config.yaml
activation: "swiglu"
lr_head: 0.0108
decay_shape: "linear"
Each number is 128 + 24 x the weight over its row's rms, rounded and kept within 0 to 255. Layers, rows and columns count from 0. The size above them is the row's rms in percent of the matrix's.

# layer 7 attention key, 512x512, rms 0.155, rows 61-63, columns 384-511
size [ 96  93 102]
[[135 113 115 133 132 145 159 143 115 139 154 138 164 141 125 143  73 148 158 125 117 142 150  84 143 122 149 157 166 144  99 147 142 115 144 104 112 134 113 132 139 141 145 154  94 155  99 125 139 129  84 112 103  87 151 106 103 152 154 141 129 150 163 136  71 102 129 121 129 104 129 131 150 199 126 126 131 115 162 142  63 153 130 125 114 165 192 153 135 140 133 122 144 104 167 127 106 149 140 108 134 163 142 124 150 107 130 138 152 151 116 129 150 128 132 121 124 136 100 119 176 127 136 135 130 106 121 135]
 [108 115 124 135 125 132  72 141 120 113 133  96 148 147 156 120 116 153 148 140 123 126 141 106 124 172 128 139 109  83 122 119 122 121 109 101 136 126 157 116 133 121 110 124  79  77  76 179 105  93 164 117  76 113 136 145 112 133 168 104 140 107  91 144  78 149  88 143 110 169  83 171 184 115 152 123 119 122 137 119 113 161 157  98 163 106 116 133 104 116 114 154 133 132  99 127 135 113 152 111 145 130 131 171 154 109 117 150 175 130 149 135  75 149 120 147  86 148 125 111 137 100 138 116 130  82 120 190]
 [137 119 138 134 175 123 167 128 122 136 135 125 135  91 103 155 122 118 147 153  78 128 116 138 133  96 146 105 133 152 104 138 142 129 121 163 168 122 134 143 100 104 136 119 184 104 145 109 134 122 114 152 132 145 152  96 152 117  83 155 106 153 128 147 114 159  87 147 121 135 136 137  78 127 109 144 130  69 113 157 130  97 103  83 106 167 188 136  65 113  82 134 126 144  99 178  88 157 106 113 132 120 147  91 114  97 144 146 113 178 159 145 152 112 119 126 162 133 139 141 123 147 162 181 158 155 101 167]]
# layer 7 attention query, 512x512, rms 0.156, rows 62-63, columns 384-511
size [100 100]
[[ 91 142 120 142 121 113 135 109 115 176 128 113 117 147 131  90 139 107 194 125 154 143 185 110 121 109 108  86 149 167 123 150 127  96 173 126 138 152 157 160 139 124 140 119 102  93  91 112  95 116 137 121 151 143 139 130 121 120 135 143 137 130 183 143 167 104 158 174 133 135 140  89  91 158 147 128 102 102 127 114 137 115 139 153 111 123 129 129 134 115 172 129 152 107 158 114 134 165 102 143 148 104 151 146 168 117 140 123 117 116 131  93 120 143 119 121  99 107 138 141 144 148 112 134  87 108 165 118]
 [145 108 130 120 105  96  90 154 113 119 143 133 153  85 105 123 134 103 146  98 155  93 139 177 120  96 161 157 100 143 153  89 129 124 142 133  88 128 120 146 149  85 156 164 154 136 143 167 177 156 111 133 109 131 120 119 105 116 155 110 122 148 112 102 140 154 111 113 134 138 141 159 137 107 163 118 133 132 142 122 150 147 105 151 104 144 135 133 216 117 124 114  93 183 128 156 163 100 134 131 192  81  92 109 154 122 121 142  97 151 141 104 116 120 110 103  79  98 110 131 141 151 104 140 153  89 148 131]]
# layer 7 attention value, 512x512, rms 0.166, rows 0-24, columns 384-511
size [108 104 107 102 102 106 106 107 106 108 107 107 103 103 110 112 105 103 104 108 106 104 107 109 107]
[[122 129 110 135  59  89 130 153 153 131 143 114 104 138 136 105  82 126 146 146 120 144 127 112 128 176 156 142 147 129 114  82 159 107 104 140 112 138 110 152 143 134 140 115 170 110 128 164 132 107 135 173  98 115 120 137  95 119 151 108 111 127 133 115 169 123 132 127 117 100 115 120 118 151  91 147  74 148  96 129 127 149  93 108 108 104 120 127 114 143 142 143 142 109 170 137 143 120 133 152  74 158 156 114 136 120 147  84 161 131 149 144 138 155 108  94 159 110 143 120  86  94 141 122 138 145 137 162]
 [145 119 104  85 148 159 160 148 164 126 140 125 129  69 121 160 147 125 108 133 129 149 122 115 145 141 113 132 146 151 151 111 100 108 120 156 122 132 121  90 144  49 113 109 115 143 121 140 125 140  69 132 147 135 118 152  98 157  85 172 130 161 104 127 115 110 142 127 144 111 114 113  77 109 136 107 146 143 111 102 112 154 131 174  88  95 143 140 128 191 131 139 118 157 106  94 123 136 141 136 126 155 102 145 142 125 117 175 129 123 124 113 130 127 109 128  52 148 118 122 108 152 131 123 125 104 175 115]
 [127 101 168 132 111 137 139 118 158 166 125 101 120 140 127 163 110 135 113  99  75 155 119 153 118  88 149 117 167 103 128  94 181 122 141 125 153 110  89 102 107 100 119 151 159 141 154 150 135 112 103 167  89 138 113 102 147 130 132 102 129 104  98  85 143 133 131 144 119 130 149 136 135 144 140 155 103 133 104 121 144  97 129  89 127 101 107 137 138 152  75 109 102 145  92 120  74 126  91 104 128 127 117 110 114 108 127 129 159 115 146  95 108 132 158 135 128 105 178 101 136 145 124 112 128 158 118 166]
 [140 109 123 117 163 141 127  91 129  92 148 161 119 159 125  73 158  98 106  96 160 167 135  88 143 143 122 110 144 154 137  74 144 120 123 104 102 165 119 135 106 152 136 139 153 143  74 143 119 137  90 125 116 145 123 126 127 122 108 163 133 141 135 142  98 146 106 125 137 103 161 121 148 121 148 181  82 135 130 141 121 150 161 142 143 107 108 139 111 115 105 120 143 123 113 136 124 174 118 122 138 140 158 138 132 144 121 131  74 124 132  99 117 145 160 131 149 153  94 122 123 134 117 142 158 161 118 109]
 [133 118 117 171 114 119 164 105 151  98 155 118  95  91 124 145 122 162 117 153 148 140 115  99 110 165 114 137 115 123 114 136 130 151 137 121  86 147 138 153 159 133 128 148 150 150  92 144 129 134 140 108 154 161 136  67 135  92 166  93 164 152 131 106 162 123 100  96 136 152  78 143 106 148  58 138 136 147 132 136 112 102 173 120 165 155 125 118 169 150 117  94 129 115 102 119 121 106 121  99 127 133 119 114 112 100 134  82  87 160 111 117  89 160 120  97 117  90 145 179 121 158 129 153 144 119 103 151]
 [100 119 104 160 110 128 108 128 112 132 125 117 180 185 130 102 179 146 145 127 140  96 127 115 163 145 140  82 119 120 153 100 145 131 145  99 100 122 109 129 107  78  93  79 120 115 146 111 122  99 106 114 141 165 117 173 131 148 111 138 113 138 110 151 129 123 127 162 121 102 108  58 188 133 118 105 136 136 126 120 109 112 107 111 131 118 152 109 106 107 146 117  73 103 113 139 143  92 149 105 130 142 119 188 132 166  99 149 120 133  98 164 150 143 103 131 126 106 142  99 116 161 103 179 178 118 125 164]
 [141 126 151 106  94 125 179  67 160 133 159 153 129 112 104 140 134 137  98 111  97 139 126 151 119 100 182 151 143 115 122 150 139 109 135 125 146 122 103 119 147 157 146 146 102 137 100 120 120 103  78 124 154 129 127 125 130 122 132 119 147  85 122 118 126 126 128 127  93 107 141 123 128 156 128 142 148 164 107 120 170 104 145 128 107  90 113  96 117 130 107 117 129 175 142  73 138 138 102 109 143 131  97  85 112 113  89 192 132 114 106 114  78  83 147 118  97 154  92 127  69 106 139 107 115 121 141 152]
 [139 118 152 105 161 126 164 164 157 122 124 163 106 120 134 132 117 144 102  75 136 178 120 102 117 138 139 154 108 112 159 123 128  96 124 112 126 154 107 110  98 130 135 181  97 130 133 148 116 124 159 140 130 118 113 123 139 100 126 174 130 100 127 147  86 127 149 154 111 119 143 183  90 155 108 128 141 104 127  82 155 138 104 131 151 138 123 133 139 139 137 131 130  93 188 155 111 125 154 138 168 131 129 117 159 128 111 132 142 159 140 152 103 115 139 129 124 133 163 136 135  98  85 114  92  89 116 150]
 [137 122  91 106 161 152 119 101 145  93 132 157 124 116 121 128 103 163 128 135 113 135 153  97 172 213 136 103 130 144 151 118 151 159 113 148 142 149 143 150 143 124 113 126 150 124 136 142 115 124 118 127 142 109 147 110 126  73  98 129 106 100 192  97 111 148 185 150 131 110 100 102 131  86 133 179  73 127 115 141 166 155 121 120 153 152 122  87  96 141 135 133 103 103 108 124 109 147 146 108 119 120 116 149 131 151 127 119 122 133 120 128 162 160 118 113 122 184 122 126 118  70 149 123 169 141 169 118]
 [137 114  71 107  90 141  81  90 130 135 106 112 133 123  96 138 128 131 140 139 137 153 155 153  85  99 149 121 162 119 116  97  89  79 140 157  73 131 124 136  80 157 131 166 130 185 123  99 104 125 133 117 147 135 147 145 122 112 129 136 100 135 136 114 113  98 108 155 117 159 147 109 129 130 109 152 135 115 136 137 138  88 144 128 167  75 118 182 127 189  94 131 109 102 167 161  85 129 144 175 103 125  72 133 135 170 176  97 117 121 138  96 126 134 138 137 141 134 172 133 134 118 161 158 118 116  83 115]
 [176  91 101 145 135 124 157 144 164 116  84 135 144 115  94 116 141 127 106 146 123 149 120 113 118 127 174 136 110  98 151  78 154 136 159 129 116 120 108 136 141 127 125 126 172 128 131 153 111 161 115  82 117 168 105 114 137 118 144  90 153 148  74 129 132 181 107 148 157 132 106 122 125 119 113 163 189  93 123 145 120 186 100 146 160 151 122 140  75 110 118 127 103 165 109 138 162 139 157 103 112 118 113 134 120 142 102 157 135 116 117  87 114 156 149 109 159 124 107 177 126 117 148 122 140 161 140 143]
 [111 142 147 185  99 101 128 138 122 133 130  63  98 111 171 126 139 145 172 155 133 137 129 144 122 117  84 155 103 131 119 136 103 126 149 163  90 128 125 132  86 120 149  84 114 130 145 137 161 162 140 136 137 135 138 129 134 179 160 153 130 139 139 131 147 150 102 133 126 118 163 129 117 130  93  98 167 126 133 171 112  96 146 125 144 165 142 160 171  98  79 133 138 145 143 170 168 135 115 115 142 121 112 131 122 101 116 130  97 109  85 146 109 149 156 152 137  99 127 111 109  96 104 107 134 147 117 126]
 [123 105 134 121 130 128 114 107 157 139  92 103 104  98 146  77 149 148 135 123 180 173 145  94 133 182 129 123 135 144 145 129 151 153 178 138 113  91 135 143 182 163 145 172 143 109 146  93 161 117  95 135  83 100 137  61 108 135 133 151 134 123 175 116 119 136 115 142 120 132 125 141 158 135 144 132 119  88 114 171 118 134 121 147  81 135 146 140 109 154 121 113 165 126 115 129 151 156 178 113 100 122 103 120 102 124  92 141 133  96 130 114 140 109 120 135 143 119 121 131 136 195 114 145 123 129 117 151]
 [188 143 108 141  91 142 146 127 138 147 131 121 127 121 117 140 169 102 132 123 124 102 160 124 154 118 145 162 143 115 125 121 157 110 135 122 124 118 156 151 136 150 154 151 148  99 181 110 108 135 119 135 136 111 135 110 159 144 128 113 134 142 132 114 114 119 146 111 131 163 146  95 165 130 104 154 189 170 162 161 158 135  98 105 134 137 120 143 102 126 146 102 153 151 128 107  88 104 109 158  97 135  99 100 138 141 107 157 147 176 149 126 137 143 188  99 121 125  92 140  86 108 134 114 151 113 130 144]
 [136 109 151 122 101  98 129 110 149 114 144  76  79 103 108 155 137  84 144 132  97 116 166 129 127 132 106 172 157 129 127 143 142 133  78  98 107 124 135 132 146 122  97  81 192 132 128 138 169 122 103  94  84 159 146 170 150 151 140 107 104 139 159 122 154 125 139  95  99 103 157 107 125 134 108 115 172 153 134  86 156 159 122 130 140 129 111 147 170  99 113 131 118 162 186 141 131  86 151 139 129  92 170 122 158 120 128 138 107 167 103 141 136 106 108 157 112  74 111 161  93 134 155 161 143 131 110 147]
 [126 122 157 121 138 135 108 104 112 152 108 123  99 141 172  97 114 161 127 108 131 109 142 113 115 113 136  83 121 106 124 134 170 187 136 131 155 165  89 163 128 169  97 140 118 134 104  94 121 146 170 102 145 118 138  82 135 152 103  95 155 174 142 159 125 114  94 151 132  93  89 111  77 123 124 124 137 124 164 132 136 133  98 125 119 155 137 193 109  86  96 126 129 127 131 133 120 123 103 136 158 134 139 126 128 112 127 100 149 158 123 136 154 187 149 125 184 117  92 153 172 118 119 117  76 143 124  88]
 [ 93 136 164 165 139 157 100 141 153 128 113 187 131 147 159 136  96  75 155 139 132 156  86 122 138 118 113 167  93 161 167 151  92 132 132 166 108 182 103 123  95 154 124 106 135 137 108 124 135 122 172  94 101 116  79 124 137 146 143 143 116 117  83 152  83 125 152 123 183 140  84 105 142 148 176 149  63 142 140 116 158 147 146 156 139  93 126 100 128 129 151 103 103 137 112 124 160 138 129 153 181 112 160 137 132 109  81 128 121  94 137 108 120 147 120  95 137 139 133 121 169  90 110 136 154 105 112  67]
 [135 133 108  97 127 163 114  79  74 112 153 113 164 130 116 115 119 129 133  91 117 137 135 162 108 151  97 134 131 129  95 132  90 125 114 125 124  81 139 135 131 111 137 159 104 141  93 140 105  98 128 119 110 108 141 127 133  96 147 101 147 117 140 135 132 128 121 130 148 133  80 115 132 126 146 121 179 125 143 109 118 142 127  65 139 118 120 149 137 169 121 118 111  94  87 108 127 145 161 139 114  94 156 140  76 105 125 151 143 127 159 142 141 117 174 123  81 155 124 136 158 131 131 113 156 125 140 140]
 [138 130 122  79 132 116 126 165 101 140 135 121  98 151 138 156 151 125 172 151 111 127 151 156 164 120 126 151 139 151 118 132 160  96 175 135 150 116 140 158 111 166 120  97 165 106 131 117 152 133 156 119 126 105 167 139 139 114 126 146 133 116 105 122  96 130 178 175 152 150 110 184 138  71 154  98 127 130 140 130 173 118 119 134 133  96 166 109 126 135 160 111 100  99 126 133 113 112 139  78 106 132 126 150 108  96 134 143 135 129 143 148 114 144 115 115 121 143 112 121 118 129  66 128  73 127 145 123]
 [120 155 123 161 124 103 102 171  95 139 110 147 152  83 137 107 112 160  93 152  95 154 161 120 142 146 127 126 138 113 127  86 126 127 137 136 161 121 143 153 133 152  96 102 141 106 146 151 123 121 102 110 191 171 149 184  82 122 124 132 119 121  80 106 136 151 115  94 115 127  84 124 123 147 142 108 143 133 138 123 138 148 122 150 170 113 144 100 136 141 143 104 102 126 121 157 118 145 163 108  98 124 145 101 158 124 150 100 199 141 101 154 141 116 121 125 124 133 158 144 141 136 112 133 148 152 117 106]
 [124 121 178 101 136 113 143 194 114 145 148 129 148 169 157 105 161 114 149  89 119 138  83  95 128 143 137 130 170 127 159 148 119 117 142 139 121 164 119 156 151 159 107 143  97 103  91 126 168 109 111 120 146 156 136  96 122 137 111 104 144  91 154 149 104 113 105  93 118 136  75 105 126 130 144 157 158 163 114  87 149 125  97 119 174 135 130 121 121 133 172  94  96 115 166 133 120 123 118 114 111 115 157 109 154 141 110 141 141 117 127 123 142 108 126 154 112 150 147 146 158  92 111 123  99 102 147  91]
 [124 101 125 112  88 109 153 140 159 139 129 104 124 120 134 119 161 138  95 127 135 102 120 119 130  90 126 137 146 161  88 133 143 120 115 126 131  77 100 127 152 109 143 141 129 139 144 126 107  72 165 124  97 133 154 142 132 155 136 129 130 154 134 100 113 125 149 103 149 144 107 134 137 166 122 109 122 106 109 130 120 173 126 150 153 127 130 111 131 120 151 111 126 104 116 194 106  86 177 141 127  84 132 156 140 134 118 148 124 116 159 140 109 126 127 146 134 116 155 161 179 126 190 108 135 124 112 163]
 [117 138 181 159 127 157 172 104 149 161 129 135 124  86 130 143 130 128 162 154 117 153 139 144 161 133 155 100 115 107 127 158 117 131  84 133 141  86 130  73 121 119 139 128 130 118  89 117 144 121 111 149 150 137 135 117  91 147 132  79 116 147 149 153 147 119 149 127 134 159 131 144 145 108 123 108 108  93  86 134 160 122 100 166 105 107 105 133 131 115 189 150 125 129 130 113  95 109 170 111 124 152 125 150 105 130 182  80 158 144 116 153 147 152 186  83 137 138 115 144 167 177  76 157 129 152 135 147]
 [105 186  80  96 130 117 124 112 113 129 108 116 106 124 111  95 157 169 116 121  84 127 135 116 151 135 137 120 161 174 100 160 130 119 104 178 110 113 140 117  99 160 128 126  96 137 117 136 157 101 105 152  97 156 109 153 114 132 148 102 118  98 130 147 135 104 126  85 138 157 167 134 100 153 112 133 166 121  87 149 101 141 143 136  81  96 133 130 159 126 142 101 155 165 119 118 104 156 127 152 120 147 120  98 184 114 136 127 128 135 146 148 115 117  92 110 111 119 173 155 144  97 146 143 156 113 126 164]
 [114 136 107 130 117 135 135 141 146 105 113  96 154  94 160 112 113 156 107 106 119 108  74 112 145 136 104 134 138  93 191 146 140  89 159 117 111 147  95 136 100 134  92 127 151 153  60 116  78 134 121 125 107 127 160 118 150  97 123  99 172  99 108 123  99 144 112 175 132 139 101 168 181 139 125  70 139 136 164 117 104 147 118 133 134 133  82 168 159 132 121 162 109 151 169 121  99 117 147 156 101 101 102 126 133 140 132 147 137 114 140 161 125 110 100 113 144 149 117  77 107 111  99 150 122  99 114 121]]
# layer 7 attention output (transposed), 512x512, rms 0.158, rows 0-23, columns 384-511
size [113 106 109  99 104 106 111 109 108 109 105 108 100 105 107 109 105 105 104 108 102 103 110 106]
[[145 113 130 149 114 164 120 139 144 134 107  86  75 120  97 177 101 141 110 106 122 127 122 150 141 112 126 129 116 101 144 137  88  99 135 127 123 104 158 142  89 120 155 166 121 120 141  92 162 156 107 146 142 171 103  96 104 149  99 157  96 135 163 136 133  99 122 127  99 115 116 140 152  91  90 123 182 109 125 149 129  96 152 147 154 165 140 138 116 151 121 119 126 151 119  96  82 111 129  62 145  87 113 163 101 138 141  81 145 141 107  86 141 115 122 146 112 155  97 133 134 134 138 139 119 113 109 119]
 [145 123 124 150 170 113  99 173 116 148 155 115 148 120 140  86 113 122 143 138 142  86 108 161 142 162  96 175 125 125 126 119 129 141 123  96 130 119 138 100 146 141 150  88 115 114 146 123 128 105 102 137 118 134 131 122 137 139 131 160 130 130 135 145 152  90 157  85 164 111 149  70 162 151 131 117 117 145 144 153 141 112 119 125 126  89 141 101 104 100 119 142 103 170 162 106  96  97  99  95 162  84 126 118  88 105 156  89 100 119 145 117 106 145 109 115 148 116 115  84 108 136 156 150 112  84 107 113]
 [150 123 115 164 162 163 133 167 111  86 131 129 102 157 134 125 125 140 188 145 101 149 137  79 148 153 119 126 100 133 123 138 125 125 123 162 127 127 172 143  87 130 161 118 195 123  80 124 131 132 133 108 145 143 181 116  81 159 143 156 130 122 143 175 116 146  97 140 150 128  96 128 107  98 129 120 145  99 118 101 114 130 131 133 136 148 118  95 142 108 180 107 150 116 103 109 119 141 141 132 106 122 158 120 118 171 135 125 169 126 130 118  89  98 117 111 116 129 101 121 138 116 147 130 143 150 140 107]
 [125  86 127 135 146 105 120 113 115 122 163 103 147 127 162 109 114 147 121 131 118 110 137 118 172 109 122 127 130 127 109 121  94  99 109 149  91 107 109 115 142 126 153 128 135 104 135 132 120 123 105 123 133 137 127 180 112  99 104 101 130 110 116 106  96  77 137 146 107 137 131 127 127 166 132  85 129 136 107 114 103  98  93 139  96 126 169  88 132 132  96 111 125 164 121 115  58  74 132 101 122 127 132  89 142 156 134  70 176 143 100 146 114 126 167 101 120 131 147 123 132 127 165 122 101 126 133 151]
 [116  72 135 115  83  77 151 160 122 150 176 123 154 178 106 141 147 129 119 119 173 117 173 133 112 146 129 161 148 141  84 138 114 138 136 150 140 140 113 116 133 129  91 129 112 141 116 126 107 190 103 153 130 154 110 138 128 152  78 127  93 142  74 124 134 143 140 110 106 113 168 162 166 128 111 138  98 118 159  99 117 136 133 176 119 109 152 157 126 125 118 168 167 116 105 124 135 111 137 125  85 128 143 138 163 116 126 153 117 146 130 138 141 125  82 135 136 139 134 112  99 109 130 130 123  74 143 135]
 [ 97  99 116 132 101 155 142 150 122 130  97 156 158 139 132  92 143 101  66 115 119 140 140 100 108 124 140 142 145 146 103 132 120 113 105 118 180  93 169 153 141 159 148 170 120 136 166 115 128 126 130 161 100 135 124 110 131 154 122 146 103  96 150  92 116 123 145  84 170 143 154 149 112 104 145 167 159  87 118 146 149 151 150 108 107 133 119 144 150 154 110 156  91 122 145 169 157 137 122 140 158 116 143 122 111 117 118 144 119 130 140  91  95  70  86 161 149 112 139 139 125 124 130  95 123 135 143 105]
 [139  81 110 121 114 117 116 157 125 141 130 159 123 122 151 103 151 106 158 138 123 126  97  95 142 122 116 137 128  88 135  99 149 170 170 114 148 126 172 106 113 145 108 101 160 110 101 125 154 148 123 122 108  93  93 134  82 108 115 127 137 127 130 116 177 132 155  98 118 138 161 136 116  70 128 151 113 108 193 117 116 142 105 154 146 127  91 188 174 156 137 122 152 134 146 120 144 142 166 141 146 138 131 173  79 144 111 148 145 114 136 150 115 177 181 120 126 146 148  98 125 164 118 148 121  91 132  96]
 [135 165  93 145 153 129 156 104 141  99 149 129 132 152 126 114 116  92 129 130 111 134 147 131 137 119 121 127 153 135 118 140  94 106  82 133 141 100 120 113 101 139 134  92 112 126 129  90 104  87 112 141 145 121 126 131 127 145 151 119 108 110  72 157 190 131 106 125 122 131 149 112 136 137 148 132 136 133  99 168 139 107 134 138 103 138 121 168 116  75 132 138 137 115 135 139  95 161 124 129 151  85 122 106 120 126 119 124 153  83 132  93 129  94 153 133  59 158 112 150  99 139 108 120 100  98 147 116]
 [137 106 149 154 129 104 119 135 128 160 122 114 137 140  97 139 139  90 142 109 116 130 123 179  98 139 104 118 142  95  97 172 129 114 131 129 129 134  93 150 129 157 133 137 127 123  88  87 131 118 145 145 119 140 103 139 130 140  98 124 166 157 140 149 127  90 133 115  92 124 151 155  97 116 125  86 147 170 111 127 111  94 125 140 130 156 125 182 138 146  94  93 105 113 133  93 125 103 114 136 143 158 126 123 151 135 129 106 122 142 131 130 113 120 152 123 133 135 138 183 156 137 132 131 116 115  90 110]
 [127 131 175 138 146 126 127 110 125 132 149 109 126 119 164 106 168 178 128  97 112 102 133  97 112 116 118  87  97 147 178 154 144 128 107 108 123  96 125 109 136 126 106 128 159 106 119 165 142 108  74 145 120 152 133 160 131 105  97 129 139 177 123 110 136 147 130 136 134 147 117 158 135 163 148 101 141 142 124 172 138 187 133  99 120 148 124  70 102 119 111  89 167 117  98 108 119 112 105 141 154 158 156 102  95 103  94 146 158 164 110 126 124 125 170 115  99 109 105 116 157 130  88 142 139 166 160 118]
 [ 89 104 145 153 133 121 140 134 140 155 132 123 133 129 155 163  99  86 101 144 132 113 150 117 126  99  81 148 123 182 122 135 120 182 117 141 133 138 165 185 125 160 127 135 108 119 138  98 141 121 111 121 126  87 143 142 146 120 172 121 104 144 151 139 129 132 146 131 158  86 131  90  88  87 106 102 128 111  89  92 140 110 136 154 135  96 146 110 100 146 149 109 131  91 114 106 122 109  90  96 134 134 131 177 140 109 125 131 163 133 142 132 142  99 111 172 134 107 125 106 119  91 118 141 101 134 115 138]
 [126 140 104  85 172 141 151 125 126 136 150 132 145 122  95 140  78 155 109 129 135 169 132 141 126 130 165 148 148 140 145 139 134 121  75  98 123 167 111 175 147 156  79 184 136 121 119 111 161 135 117 141 103 128 112  81 143  88 149 134  98 140 158 124 144 117 132 106 170 153 108 167 123 151 113 161 117 146 140 124 135 147 133 150 125 139 156 108 131 149 139 162 112 129 131  98 116 129 100 162 103 137  81 105 130 140 157  89 174 151 128  97 148 139 185 102 151 115 148 120 126 113 119 143 150 113 147 123]
 [128 111 131 113 105  99 134 107  81 114 140 104 152  93 149 153 119 156 145 163  96 130 117 152 136 128  76 144 142 105 120 142  96 131 103 109 100 127 140  84 142  96  95 117 137 105 117 131 141  76 126 149  84 177 124 115 153 133 122 113 136 142 146 103 146 132 176 136 108  73 133  93 156 102 108 121 139 138 111 115 103 146  94 106 128 106 106 120 147 143 154 154 122 100 154 107 100 129 107 167 135 138 126 164 117 170 147  60 131 153  89 126 123 125 106 115 187 131 128  98 129 105 131 150 110 169 137 159]
 [141 117 170 125 115  64  90 175  97 113 101  92  95 132 109 127  87 138 118 106 134 184 106 125 115 121 129 107 118 176 144 107 128 131 143 140  99 127 108 124 118  90  89 114 150 132 135 136 122 110 149 119 125 126 138 144 156 129 142 137 169 122 119 108 117  88 145 163 131  76 142 142 108 160 135  70 116 105 128 120 151 119 176  93 121 167 139 128 135 131  90  92 151 123  88 115 137 109 118 124 122 113 158 119 133 131 150 197  99 128  99 106 130  93 132 135 105 130 145 140 198 152 100 108 135 152 131 154]
 [117 122 126 112  75 143 162 150 146  88 154 152 139 137 171 133 150 143 161 135 110 137  89 131 107 116 141 143 158 113 142 122 149 169 184 139 166 168 125  57 134 138 181 147  76  98 139 112 134 148 154 149 163 108 133  92 112 144 139 132  92 174 137  98 120 141 126  88 128 108 121 110 162 109 126 164 133 142 171 125 148 111 123 142 106 129 123 157 131 146 146 149 137 116  93  96 152 101 130 125  67 162 136 169 137  99 108 133 127 134  84  93 107 164 144  77  94 146 162  83 130 110 125  93 149 144 133 143]
 [162 129 123 139 144 109 122 129 122 140 144 135 163 108 113 133  95 146 130 138 152 139 143 117 141 125  84 145 114 132 119 138 107 104 101  75 134 143 167 102 151  90 146 135 114  80 164 140 128 133 134 132 131 165 125 125  98 120 117 162  74 129 128 102 124 141 125 144 128 126 121 139 153 131 135 125 138 125 128  98 144 147 170 141 129 153  81 128 187 108 157 141 170 110  93 122 106 117 158  86 127 101 168 146 148 114 138  85  78 108 103  91  96 107 131  83 101 181 156 112 126 121 128  95 181 151  94 165]
 [139 149  71 171 131 103 129 129 134 121 124 106 136 141  84  98 150 170 110 117 117  96 122 123 129 132 119 144 140 144  83 134 126 143 119 146 148 126 144 121 162  53 111 118 118 175 126 117 122 132 113 142 130 121 141 134 130 142 184 183 140 136 113  88 108 134 104 129  63 169 130 122 128  61  92 106 113 161 150  71 126 118 155  91 131  92 130 164 118 141 148  71 116 113 116 139 117 120 127 136  86 126 100 169 113 161 131  95 150  88 147 137 128 150 104 155 123 146  92  99 145 132  98 107 144 129 128 163]
 [137 135 123 133 125 138 101 118 166  93  96 130  95 106 111 110 184 125  98 105 159 127 119 171 142 130 127 134  93  93 130 111  99 138 152 113 139 119 169 116 116 139 115  88 132 125 153 126 136  92  99 146 108 128 127 110  80 110 165 183 115 122  96 115 172 143  98 141  96 109 135 154 149 145 124 108 113 128 118 132  93  87 141 155  95 119 115 105 139 102  92 124 142 128 107 125 125 110 103 133 135 159  61  88 168 112 138 141 127 138 167 128 154 135  94 151 144 163  94 109 106 115 136 149 148 157 122  92]
 [135 148 186 154  78 167 178  95 145 140 121 143  85 112 117 120 142 128  97  92 142  89 133 135 105 168 126 122 154 127 142 112 108 129 106 135 116 143 122 128 121 108 125 130 114 159 118 144 118 102  98 132 110 132  99 147 181 176 117 145 151  98 144 123 171 134  81  94 107 144 111 123 101  72  87 103 137 136 155 138 113 158 150 124  98  96 106 119  88 111 139 170 106  98 124 106 107 145 169 152 123 126 122  83 114 146 143 116 132 116 142 138 121 142 133  87  76 132 151 108  86 140 132 121 136 157 142 128]
 [144  91 113 132  83 139 154  93 181 136 159 123 161 138 139 106 121 147 141 129 136 132 139 150 125  84 171 120 147 123 107 109 131  85 116  93 118 142 106 138 116 113 165 156 141 111 116 104 119 118 108 156 115 115 107  85 107 156 122  92 122 142 140 153 166 164 127 112 113 139 153 137 137  82  90 162  76 148 112  91 124 120 165 126 111 106 100 164 134 154 132 173 193 109 125 151 119 126 114  96 124 158 125  98 102 100 142 116  86  99 132 135 117 115  87 147 160 124 100  89 106 126 146 153 109  77  95 103]
 [ 93 162 127 145 151 123 100 145 115 175 113 113 115 112 124 161 138 143 149 127 109 112 121 139  85 164 126 147 124 112 132  87 132 134 124 129  99 111 151  97 127 107 158 113 149 101  88 133 100  99 132 102 143  75  71 133 108 137 111 121 132 159 120 132 128 156 116 140 137 160 139 118 150 128 140 104 140 127 135 112 134 137 136 170 106 131 143 172 142 101 126 146 170 148 119 154 114 104 100 160 133 163 156 112 111  90 145 164  99 108 153 184 115 117 183 107 108 133 147 171 108 100 121 130  93 105 138 129]
 [140 165 158 113 127 136 113 116 147 119 168 162 126 118 116 154 142  90 154 163  99 135 142 180 123 131 151 102  98 141 175 165 120 151 165 144 131 128 145 119 116 134 137 138  77 133 148 114 145 131 126 160 117 123 160 171 146 119 167 149 130 134 102 120 119 157  89 122 112 102 151 126  94 123 132 118 124 173  95 122 127  94  59 118  99 141 112 127 113 114 180 123 115 117 104  99 134 171 152 144 157 121 123 114 117 100  93  89 154 138 117 105 147 128 144 143 150 112 131  89 125 107 109 149 140 148 149 124]
 [139 169 108 111 114  96 123 146 109 122  89 165 120 145 131 122 139 120 139  98 120 121 108 120 124 159 138 133 127 123 155 101 122 143 146 101  92 164 126 105 121 170 126 139 148 123 145  77 130 102 140 117 142 141 109 168 114 144 148 139 138 132 113 105 168 141  93 110 172 117 116 124 143 139 149 130 136  91 125 112 124 149  98 127 163 119 186  58 112 130 104 115 127 128 134 124 115 115  88 127 133  48 124 105 118 149 127 147 114 131 140  91 150 116  98 137 151 137 132  78 108  94 165 145 131 152 156  92]
 [149 153 132 107 153 163 113 120 133 129 131 117 155 131 162 136 106 110 137 104 170 147 148 100 157 118 142 157  99 124 139  83 123 134 130  44 120  80  74 141  91  92 108  94 159 145  87 154 128  99 121 141  94 137  91 104 114 103 149 102 122 138 145 128 126 152 153 172 120 116 121 133 161 119 160 127 109 126  93 100 124  98  97 155 107 160 110 102  77 112 135 154  95 135 120 107 103 102  94 143 168 143 119 117 120 149 120 118 113 137 115 113 147 119 129 127  98 101 121 124 173 122 124 130  79 120 159 108]]